config.toml
num_hidden_layers = 23
hidden_size = 256
num_attention_heads = 2
num_key_value_heads = 2
head_dim = 128
intermediate_size = 704
vocab_size = 8192
hidden_act = "swiglu"
norm = "rmsnorm"
norm_place = "pre"
norm_eps = 1e-05
positions = "rope"
rope_theta = 10000.0
rope_fraction = 1.0
qk_norm = false
attn_scale = 0.0884
bias = "none"
tie_word_embeddings = false
parallel_block = false
init = "normal"
init_std_qkv = 0.0159
init_std_o = 0.00234
init_std_up = 0.0159
init_std_down = 0.00141
optimizer = "muon"
learning_rate = 0.00901
lr_mult_down = 2.0
beta1 = 0.95
lr_head = 0.00694
warmup_steps = 200
schedule = "wsd"
decay_fraction = 0.916
decay_shape = "pow"
final_lr_fraction = 0.02
batch_tokens = 65536
max_seq_len = 1024
doc_mask = true
train_tokens = 483700000
max_steps = 7381
dataset = "wikipedia_en"
Each number is 128 + 24 x the weight over its row's rms, rounded and kept within 0 to 255. Layers, rows and columns count from 0. The size above them is the row's rms in percent of the matrix's.

# layer 18 attention query, 256x256, rms 0.0891, rows 141-151, columns 128-191
size [ 76  89  89  90  86  82  97  96  96  93  97]
[[130 134 134 102 101 143 117  86 129 150 110 136 121 111 155 126 122 143 141 117  90 127 112 114 104 121 113 127 132 107 108 109 105 131 122 113 136  84 148 116 130 141 164 144 139 116 139 124 138 140 119 111  91 165 100 118  89 112 110 130  94 155 130 124]
 [170 131 138 139 105 173 122 155 163 138 112 120 129 152 104 110 118  79 114 128 135 126 109 143 123  76 134 141  87 189 139 104 144 151 152 122 107 168 142 124 115  88 167 142 156 138  84 127 124 145 130 131 123  87 124 145 157 120 172 128 154 107 101 132]
 [ 78 148  95 171 126  96 145 156 130 135 140 124 116 119 112 153 142 100 143 123 131 119 125 158  98 119  89 111 129 178  71 107 118 131 159 144 131 154 118 108 159 130 143 134 157 119 144 157 152  95 134 159 167 123 103  66 124 109 143  78 116 142 150 155]
 [150  94 113 151 114 134  94 154 120 136 108 120  83 113 118 144 129 137 130  49 100 118 114 139 157 159 139 102 109 149 124 115 148 159  88 128 149 135 122  92 156  98 181  89 140 125 141 109 120 130 146 136 137 113  83  99 144 139  80 134 117 139 100 143]
 [157 137 108 119 141 135 121  79 146 127 105 146  99 128 167 132 133 143 152 149 114 123 147 101 137 137 110 102 158 168 107 118  89  88 102 128 149 161  92 135 103 157  94 118 185 148 150 157 137 105 120 135 131  96 113 117 113 192 131 124 125 132 110 120]
 [135 117 129 155 106 124  78 125 164 129 137 129 105  69 124 125 126 170 120 111 183 114 107 114 142 116 123 146 170 106 115 127 168 145  76 137 218 117 197 137 147 183 148  98 107 150 111 132 100 131 146 142 138 121 162 163 155 101 133 124 157 112  69 104]
 [ 85  94 145 148 162 107 144 164 124 116 118 148 105 118 145 151 110 121 132 122 132 146 129 114 169 137 126 147 107 127 128  99  98 142  99 108 102 130 132 188 111 146 151 107 136 147 144 109  86 156 139 161 120 154 126 129 168 116 112 113 128  77 142 150]
 [106 117 114 133 139 130 133 179 165  82 127 105 117 143 122 115 114 116 156 129 120 119 126 135 140 130 113 109 183 114 123 149 114 114 100 121 105 130 123 139 154 159 142 101 110 138 125 119 126 157 105 133  87 108 108 122 139 143  89 134 110 170 140 113]
 [135 132 142 141 198 137  69 168 124 115 143 121 155 165 140 138  99 163  81 124 163 160 145 114 148 136 108  84 134 114 168 114 122 104 174 109 165 146 127 105 158 147 145 114 138 154 142 144  72  99 136 158 163 156 138 157 163 165  98 137 127 128 152 142]
 [140 144 145 121 126 107  93 147  81 129 102 168 145 140 166 115 143 155 105  99 139 165 135 188 155 122 127 146 102 126 160 150 123 108 148 156 100 164 117 132 141 135 158 136 133 115 106 124 130  91 134 133 104 151 107 137 153 135 130 108 165 154  99 146]
 [136 117 148  86 119 132 130 160 118 103 174 145 170 137 155 142 117 160 134 101 150  91 160 114 124 131 142 101  97  84 105 150 157 107 175  92 122 137 142 123 149 146 110 101 152  99 111 153  97  94 164 177  81 133  97 180 154 125 149 165 163 134 143  96]]
# layer 18 attention key, 256x256, rms 0.0916, rows 141-150, columns 128-191
size [ 84  77  92  90  96  98  92  94 100 111]
[[146 131 158 100 143 113 122 165 114 129 135 124 156 113 159 118 140 136 116 144 130 160 124 122 106  77 171 115 168 139 200 127  70 161 119 117 150 144 148 124 134 104 156 130  61 135 147 187  92 129 117 145 122 125 134 132 113 109 141 125 178 105 150 135]
 [ 94  69 129 195 142 117 130 138 140 126 124 142 125 103 105  95 126  72 148  93  82 108 139 188 131  98 149 112 157  90 136 107 145 122 137 108 136 174 131 112 139 152 104 142 132 162 100 142 123 161 119 117  80 121 111 130 148 140 117 134 137 152 101 121]
 [147 151 110 133 123 134 126 119 113 130 123 133  92 148  72 109 144 124 107 134  92 136 143 140 106 138 140 126 137  93 132  98  99 111 130  91 117 149 129 140 141 135 130 110 171 173 125 139  83 136 140 133 117 105 128 145 119 113 180 145 156 135  69 127]
 [109 166 117 110 125 119 137 153 110 137 134 131 150  91 115 134 158  93 179  83 141 146 133 126  92 165 154 101 150  88 141  85  98  91 148 128 113 127 115 111 159 149 118 125 121 156 150 107 150 156 163 139 135 122 139 145 118 141  94 115 136 101 116 135]
 [139 123 148 102 148 138  93 140  99  77 131 136 101 133  84 139 100 137 117 154 139 127  97 148 105  97 155 124 141 113 118 142 177 116 150 126 127 156 118 151 149  90 140 111 156 134  94 129 118 114 135 180  74 112 119 140  72 135 119 138 131 123 112 130]
 [156 138 124 125 115 156 142 148 124 171 105 126 159 110 142 128 146  53 103 129 143 127 109 120 112 127 131 128 141  62 111 118  95 129 105 117 151 173 108 117  81  89 100  77 139 149 155 142 172 147 116 130 132 164 136 124 106 125 133 127 130 138 146 157]
 [174 135 117 109 144 123 108 128 164 119 154 137 114 102 144 103  99 125 118 194 135 179 150  90 136 159 148  86 113 148 158 130  85 174  90 149 165 154 107 121 130 100 130 116  78 138 140 151 148 101 135 119 166 163 115 133 101 121  93 112 177 151 118 141]
 [142 127 138 172 105  99  91 108 107  89 152 114 110 148  73 125  98 191 138 115 110 112 107 154 120  98 149 158 158 117 121 143 141 109 118 150 131 157 187 133 151 133 171 136 120 129 128 152  91 133 104 155  76 115 151 163 121 155  77 124 166 161 106 100]
 [123 140 139 116 165 114 116 179 157  96 101 162 128 142 148 139 147 160 138 126 124  98 147 156 103 148 141  80 147 125 108 124  93 127 118 101 142  97 132 144 104 134 112 127 155 137 133 132 118 102 152 110 133 133  92 138 158 111 139 156 125 115 130 134]
 [144 142 124 105  96 139 149 103 136 190 103 147 118 154 145 150 133 137 131 149 133 141  79 108 131 152 121 135 139 146 133 113 154 124  78 151 122  94 127 117 131  98 140 137 123 126 156 117  99 144 136 127 124 119 133 137 121 163 116 130  93 118 122 120]]